Each number is 128 + 32 x the weight over the matrix's rms, rounded and kept within 0 to 255. Layers, rows and columns count from 0. Numbers have three digits each.

# layer 14 attention query, 128x128, rms 0.0281, rows 0-25, columns 0-127
149151158125170124152147146106112165149132123156166139140144122103188115061104155106142110102156105128105129114082128080167195101152142183143137139127163093144099154103171179146114156082169110167132147155139154144155191153157192112155111122125129107113112108133135132146048136122142110157172155100139132149095106143167140155108077127148203146114148115130130140184111118115115155120164
133142131113096144149104099127114132110066074176140192123128200110123109174160127152107157135108160122150107151182110150129140138132094131206136125047140175115090105146164095111177101155107143080145137123088139099123106095121113191133126121101132147125123158185138169184182133126147089098159096102141094122151137094124113106142125090136129127158174096146110154113161183108151119185079
165171133116118157139160078079147117122141132124096195167176164089151062170159172201124142146115136098150128159185097154151122105162086113166172086077128138116115133123182101116163117133122156104159120135083159120145148105144161172132105119142108145109104142129147175176203159138145132085147048143126146127131119156125093119092119092125137148108171109130113126109141176160142155158096
065065136132094098141117123171137148125113100146194091148125100143100175189088120114151154156081075170102082114103141097110166184070159126132121126147120155082131145131131162124072126146135122084101087128135126119135091161131090132098107141137164131126143129119112125081123113082132170136127149099152124078141112154112140128162140167178119105107078146092127115151103139133160089114173
096106192096117114109130109148121173096109124172149126094088115117128136123117143141144123140124113100112134112158147127086108130117165150180141085151117100156164134128139192152116099107138170156109092151080120075178129127198099142160159151125140136144123112131145160111073138136110118124189124202177107127170166146175120091137125097137114157159094144139240142105152155076135087208138
139094131171073137130165145119140099142175037127119105136100105128124127084127095092123178101148093136137103127117114115095197121149076175111173136179112103129161099137180143145107106107125129106150138162120076172175093136097142065154137066111137159096177089132145112145055081156119127107106116137130142166069130131137119107149097122127109162149133121125145156076118113076117092140164
098111152153128059102093127177100127072056150157078109084153130140155145104096105113120108126169105160096154117127089158083165150147143114117124114109147089170126084163076174181143121174106038164135165111124082101146136135093075146040205118207158109127221114150140221125169085039063166140134153100098209116148145087128127104085134133134094104179095112142154103114138142120068112218118
140096096168101097070136081123146140147078151160135102080076144138079130086100053112152148116114107142139146147065081195136176158120131110150121209092145147063061083145157091108114127091047136091073172189129091179069062148111167103119126091179194054111157110115094084083156126188123148131091170091142125086112169101113103111144141093143138105126093082120096105142128136156176072162152
105177137135148149127107089114115133094121123140145198124143178101152093153156104146143133093110158101130084160141119162137150091181096138171148092065113124102077123121188096101160096130132118080135171122123137112115104089090133143138115141147116137091140141208106146193207156151135053086201112096137106146154135114132138090159113060122157126139167094138106127086160138073126125176097
116046086109119118122065147181129107152104141147142054101087117189097187139109083063123160145110141140157088117141144089074134179111167123083076161156127156123146091167103142119127182152122131093116125155177093106086075125133098155108178137122125101153151118098149139137109155119057170149075179121146128100165074139080094176162095151132097127161082204105136118064170108066133114121144
121086123109121158136094125159105107121083122141122113152110136129120086122118081104125162123100096159142124141118124111103164153124116115145107163153172104051131127155152082148110153152110091150105153118165103176126120120102100153113110138135075151130145127108139112094132164117155105141082181115133110093108104090146146162126166065135100113148132097106126113093106135137156126137104
101152117098116146177112139160090185150087086121133082118142119158124185150083123141175127162160085159156105122119174092075113179125175093125090095133179153072157168124145111085096105151097110124102111138170099135142102155112101172127124154141089177171141142109182128070137126120067129133100177101155091074172122156140155118171159129099142129135094121127121094135085127063172132078183
132068128155134156176162125164140157111098124100193101125107080144092124130103088140148120089143169122122078128126126086170137169122142175147173164121115103155123082103158120070141121125127114141157146126067144193080071152094095109105131073149153125085169100130095121125179163172137092145123148066107113105101189140087170146149171077139155084156083126107156107188137125126126128123114
112120122175128123109126197141161069146067112195091143100112088126102132137138108089102082111154054187120180162122139142093135140095136134111099129144152179118113104196136080151137047115146084137148170148155084092137120128147128129148101120116150089077178123128162119199088100105114197150114111033130187105155127054065060081137165132129149139127110106130089187130094144165120059152147
131122146161150189201103040104154094125181080134156148157119126102114056138172172161165147143123088166114104130188124156111086097134149080077139105091126050027154120142169209176083147125129140087166155105135105132200181089093150178144164190170120132157105108095157142130122187100092137092154119117106191132145161144088102126116118082192126146158151157125111056094089185136161077174099
116188131150130160082142210169061127126093165087150056103187149156091157137110111139163097116171195139150112104159170106156102126148134123110121144144086088209139080107058160166190191138115153125167140089158180226139125118142096063112160084088139122132161102120094086125153143106144102156100128143071127151120132057068152112139063121157139117112151133122150166097130016129102149091118
141088097153148117205119157125150021133131117146141149152151113119121154161088143091110158120149155163146131121074130128089092186109127137107119151171112108143120078154112105114155057177135076137144121105181154130159083115091134083148150188122145132108186083158161148148130136092151174105099117114082145139096107102077135146148122114162166153095192092108046163153114104206156099133076
167153134120124134150143084088116172178129113145146109119110125143093128100117130121108133153142112118156154149157112096117121110138141109118118154149129164109101119125146141076160128081117163083131154150159134082072148169116156162150165139127177134129144134138121136139154085123061147167149114107173145110101113166131073090144080133060108055100140126130131103201163136140125108109154
133135148163082065162152111118107138118175090123126120147120128132146167134103063111114142130123141119131126120104102129092117141154123143106139115115098145182160096137100128120188082188141096095105175131147100097089129113104102148170167077105163186101112142211126151161129074132075130090153145112168095196127096185113075137148129155167126123124119085125089118148144160083127119147113
121133151104060146123149149151104131151122149072104126071100078143133100159126060129202097113133141128117103181098143217094097121130161191132076168074171162136153055103147160158124110168127099119114132124063106121090090145090090172090065112155118149148104152116138118102121086146124113168093142084118207136150158176100045180124221154171120125129149106137081156083115173093126097098103
144109148106142141131117174184128105146126140083151164166148066128156132110136127090163106099067148158110074154081127061178108112115180152146089218134151190118189136104188018130094108120178126126140067096109133134106109145166131083132119180128099100101144139148115067168135161095180117136099144154120098106124129064176218151141212080139195138151134144122056206153098103133141183077094
171105118157109131093124123191137099064116109171200116104110105140168137026126120142145152121127071134079107122112092117115167120102134099162113183118124160132121138206187155093098114091114136140095066125081143125127141131092126105144178191162161137065202120146143135105123143163155137094114144078150119114063130068134183072166141112084194115151094120137122116134160112152125098152184
076170062229118152155106252109077135121196179052104112090109088171137151119089086078114102166135165125109197174192177072197113156144154149148092142164064143116130126119052127156135092147075198121180129129108158181090088120084165060106124111113175089110135132151053072101123155121091145200071154230083080126116194088061130150086193179116175066158111164121115165091140072189122165076096
159079150156173114130138085134111094164117174140145080131137108143124112098098105110133144150137160138055079141104104115117120144114096127128214160200077069130197166109153173119103092183150137135129147153163113191133074125153118133078142084205146125092152121148166087152169178143129125108136087117109187099112046123119127135120164114120146142076073110116161123153112054165144120100086
075150149183156117110097176090110151110147176065153163107118096124090147116108059132159147197104151061128063102073170170124122117102092112124117168148166131116108147156122057136094172131076096120090058114096144125118108145156124129106121145115046178091132147137114044079177204166070060160093128148135145102152117122059191141096141147134134116124078151130114192116147077162076168134076
182132060133095143117180134129163108131112080140138165072188154134129135091147134151057165120102087137181117101143137152132105104138062158128135135139151157139100148117119139121124106123077121108156135122157079126132098140155118104152158089187097126132127117141079085174120076097121163071174109097152098153120120142102112168150096153145153145155138132145104121125129124150144123129136
# layer 14 attention key, 128x128, rms 0.0268, rows 0-24, columns 0-127
120131116093183098128127073127132074162098106151172113136112119123125133148111129182097167117098124137140122187155168162144113205112151077118116147085147115087160152130117104120184161152094110113132148091119142121121123128094089153102143181160088136167105102154161137111137159097080147070114084172099109122095122139149115124146167129079106149148173140167131130103141166167145087133123
143097080134136132116156125139153085166123133138111135092098148163152133066161147155098086146096148118096145096121107154183125122121115169151093127103110116112166122122136125124132182102156162114116103103159182105111163115129154139116127103140110079086105136131111144140145163128147145090119114150161139121126119084117105113174124131156148159155128117116115129097142161127124143164148
132111084155181154122163095172137135127128135149108153067107210118142101118233160165075101143057154112084133105153088135195069099165126150167153139110100099135108121097137115126163160117172168116160072086124137125133162101152138164160184138156113067090135146161106111162153161159176116079165050162118136172087103103141143115138114132111164188165144097138162086132153149101148142201115
030079103055082031180044085157103215205041144137185064250185010186071091232000186146219190113096014243186112051054181071057183227016196054071081060205207135029151211191154158112000126184152090126071116194127067140192126255078128137094048136130110196218134072049177132052082221079160188206000239098127062063159071187055166181145169149180079075054084153000209093174020124155196061006168
124149118105131099136082098125111165141075112146173144112159124118129151162123086104164127073146170129171170100120140117091124116090140073133171151119191199118116088178116162150104120124117137141086190108125085105091148106085143127156058117140101142129083099131091079122101149110133158145098110097099106147113110124037149193115103126165132074116104178085153121125114112107090101111100
140129137152134122146138142094106129108103116113179146104158097163144179113138144089080138118167118153134180154103119123116096128158108114114103124157134096135136095159094164122158132060136089167173155128135136083144206082158119127130124179123118137073118149078179158135095170117110146083163110084129083171143140153109154135139115124122114094125106180126135145150107130084140136127137
102099146142139126172095106158137117145166082140086118143071182146132139092144139160109161179129167101138152178091119147155111116113141146135141143070122183082153083159172121077144157137102117116060202141143091130127142101075112083146132108130095154165123113104158163079135070165174154159127087096125162077159092115098160131144143144132095137116224170153058110119069117102158110158109
200124123115163147096145161121109085141156174114119113151137116130092103078158147145105148092122132123077121140168182122171079141137113182148155083123142043086121121094104076176105115122139130139142094172169196136144139126169113126130171112097112169146145113074186119107155174123172117152142116143095151115156141103158120095141165167099143150159156140132151111130132122173134134107140
122108153195134167121149181138152118070183145111061175095146155108099097138175094119124128130124157101144076158170156164158094098115095107145148147140149158125178120121113071091191090089089121122144085162115128180116051128088072100117192204119123169104156139134122106123144120139119135105125054147076160117105136069171184090085090116095105112076147072162117133115119112156130122179082
141089134108144092134066111178085180199183122159138056165118086196135138088077194160129133105105052139117170100091138070140196153124177126093054110158120078117095206112176152117052202114180141177122148140184171130202177236131179096175115076085123097156132051073201134110038123118133203189099189176153119149113066150119105186173135215158182145120123169090159142098108116166120154088183
134095125074113129104104128184097150181157135137133140200113060156077181121066167130174105141094063147164129097156121091125182135091130135083106101195159080126129175108112130134026225132177107133144070137125116091185150202136117124089124111119104112164094096077164184109102159089094174142086174155151112112176096147142105176146172153132133149132117141090129122103111130131156163083182
124162165097132156120140163133124129121171098120116139132148137101129139092113131101137112135150124107125132148135137090137142067151118149114088146139130094155135135101116144109110144071130098132130127142144150140143123145118133095136161114158155140159153105110126101072085091111114113159131161179126139132085158118176115122118107174140138156109147098154104143101131101139115151096145
155108149122068093081122123061107107117156187062084104123130043191082130109110108136079191082136095149119047148181157134113114153128126114120168107120166108126152166166138073104091116083091112122132070122110129138135098158201149096142123119114130066129129128108119109168133118124182172150080083140143136067178126065144161105136153174108107109129115146137120195096111110188078137148139
110116100162115086117147134139152102134090109169143072145122163120128081122156144104116177195141134127144161158091179127083099130113139158168096144093103179084181101160116160187130112158150128159070147135168100119108148128075132179198092131108138127169142115104179141119114119148150109126173153134148067116133129166196165161131147151153095135109196147138081147135073176070197163139100
135128146133166137094116115146075135099202107158071102155195178102109162166157163127087121167132167136078102120139092115164135148161098180085145102168129133182136142068130149110130133101162151158076109146124158102145159071146117124098155100159072121153136116128144121131135132114128121105128081153127116129172059138172147135140100167159122102122083136112136062103127123113127166112172
152156173151117103108116144103103127147199076141132158123104177151158142049110100154073165119138147108152133154100118138124123125145174093190118127088100174087112131155119083138180123128104127135134187132204138128073108080117106074104131104117163116140109076152124113130158020086064112100124123108159153156113144170126130094095148128136126163135147154173151163126129099106080150187091
150086177148141086155106117135131107117123132149105119132099151088148087131109151105137178116091073159153148145123101164112152159151149177100112135087134118126136141154172092133137127131098066145135094119129108136106143105091156178146152134133140116162133131172202092114146109167081072116138137163153111145104091124171148182115138168110095140125178125183113149116106129128163169194049
103118116141124140146159138085135147112149177064103076129133128132150099133170151157126084128120120083155104137091127111142108145177152160131146117156148068173141153106097136176104129077145113140136127134155145190143143140138165124171073124096106089145136125148122119152144168152187135136114102186097132108103145090145179091158161166134151105130084117119083122101137126180120137058150
146125128112142128172081116169151128106118146138149127136122113113144089062162160140113163163129048107153153167077098133127183109116131126139106131111121140125117149174140134106110150079123108172147151102086106163122129130173121138155128146132141120106173135131192142154133161183147128146103150159129139141107124120133155131106138107080087106097135149173132105142131145157112101163132
086125152094145133106104187104082157103164150118129088122068089145046114149149085089118177114174113115151102124136119136103085133105095132096091151140123129081145140166102053177069109101099177072072170115146103129167111063127152160173111178144174115144183155106161149124126157125117130105076123050035120095116112147154137083154130118154066068128143118090083115156113145131126136135142
135136087152113106057185114088119175114126096183163143099144122121113137136111124127161123101132124147110088080145078191082083122099104072140134082140095107080139159110123149163147100175116086168111163110100134105133093175114101133102093140103137112188140166130153122116116081104092147122156140126141108113137151149193106135115108132071127104165115107133129190148162130088121123128117
164113051127123115154187104102144152135124144113126119100140126118117136153115143116130095091109134102151120079141112102103099164144111133106138062170173108090136112117124171128107110143090144220092190120157133117119143152123163125173106080121100125153118120086147112126100100106161147145125092118102146137181132112118140181104101114100112166146139138127154156107064082102113137094125
134138124089170099100176143106067094133099157115122079136135071110079144148140077111137133086154122146083156125111131180089116176108085180096181119124159087179085119126113108130179120098117124123088153110104156076118126142163073118071114188149095077105141109121124138138151129116100121127073081145171198121091151104134171094161104089149116097100137148186151195172094133116129078145095
158150135091115118146115072127148123158189144155118165096151129068127159124108162115129159172113136102103190175152127113128080129130151116092196149102072091094115129118112121101161121103175119123178070123139170162128117133133072102103132160119142058171146171128191119160127158120079142082127109147134134159118091081153129147125130136085150178158118128160141121088145118149139118081152
104157138166125115124145111190114118073092146132160102100065141073112125165091137129128078089113131164076176114150108056102106161093170127135133179136120106058201076131085107070109113199077161131163139084097072105132089168185134130134127101138101121114154156051126119104135149111120133130154147127104195110126130148092146119145149128133089116066147071123116090103136145132144128159094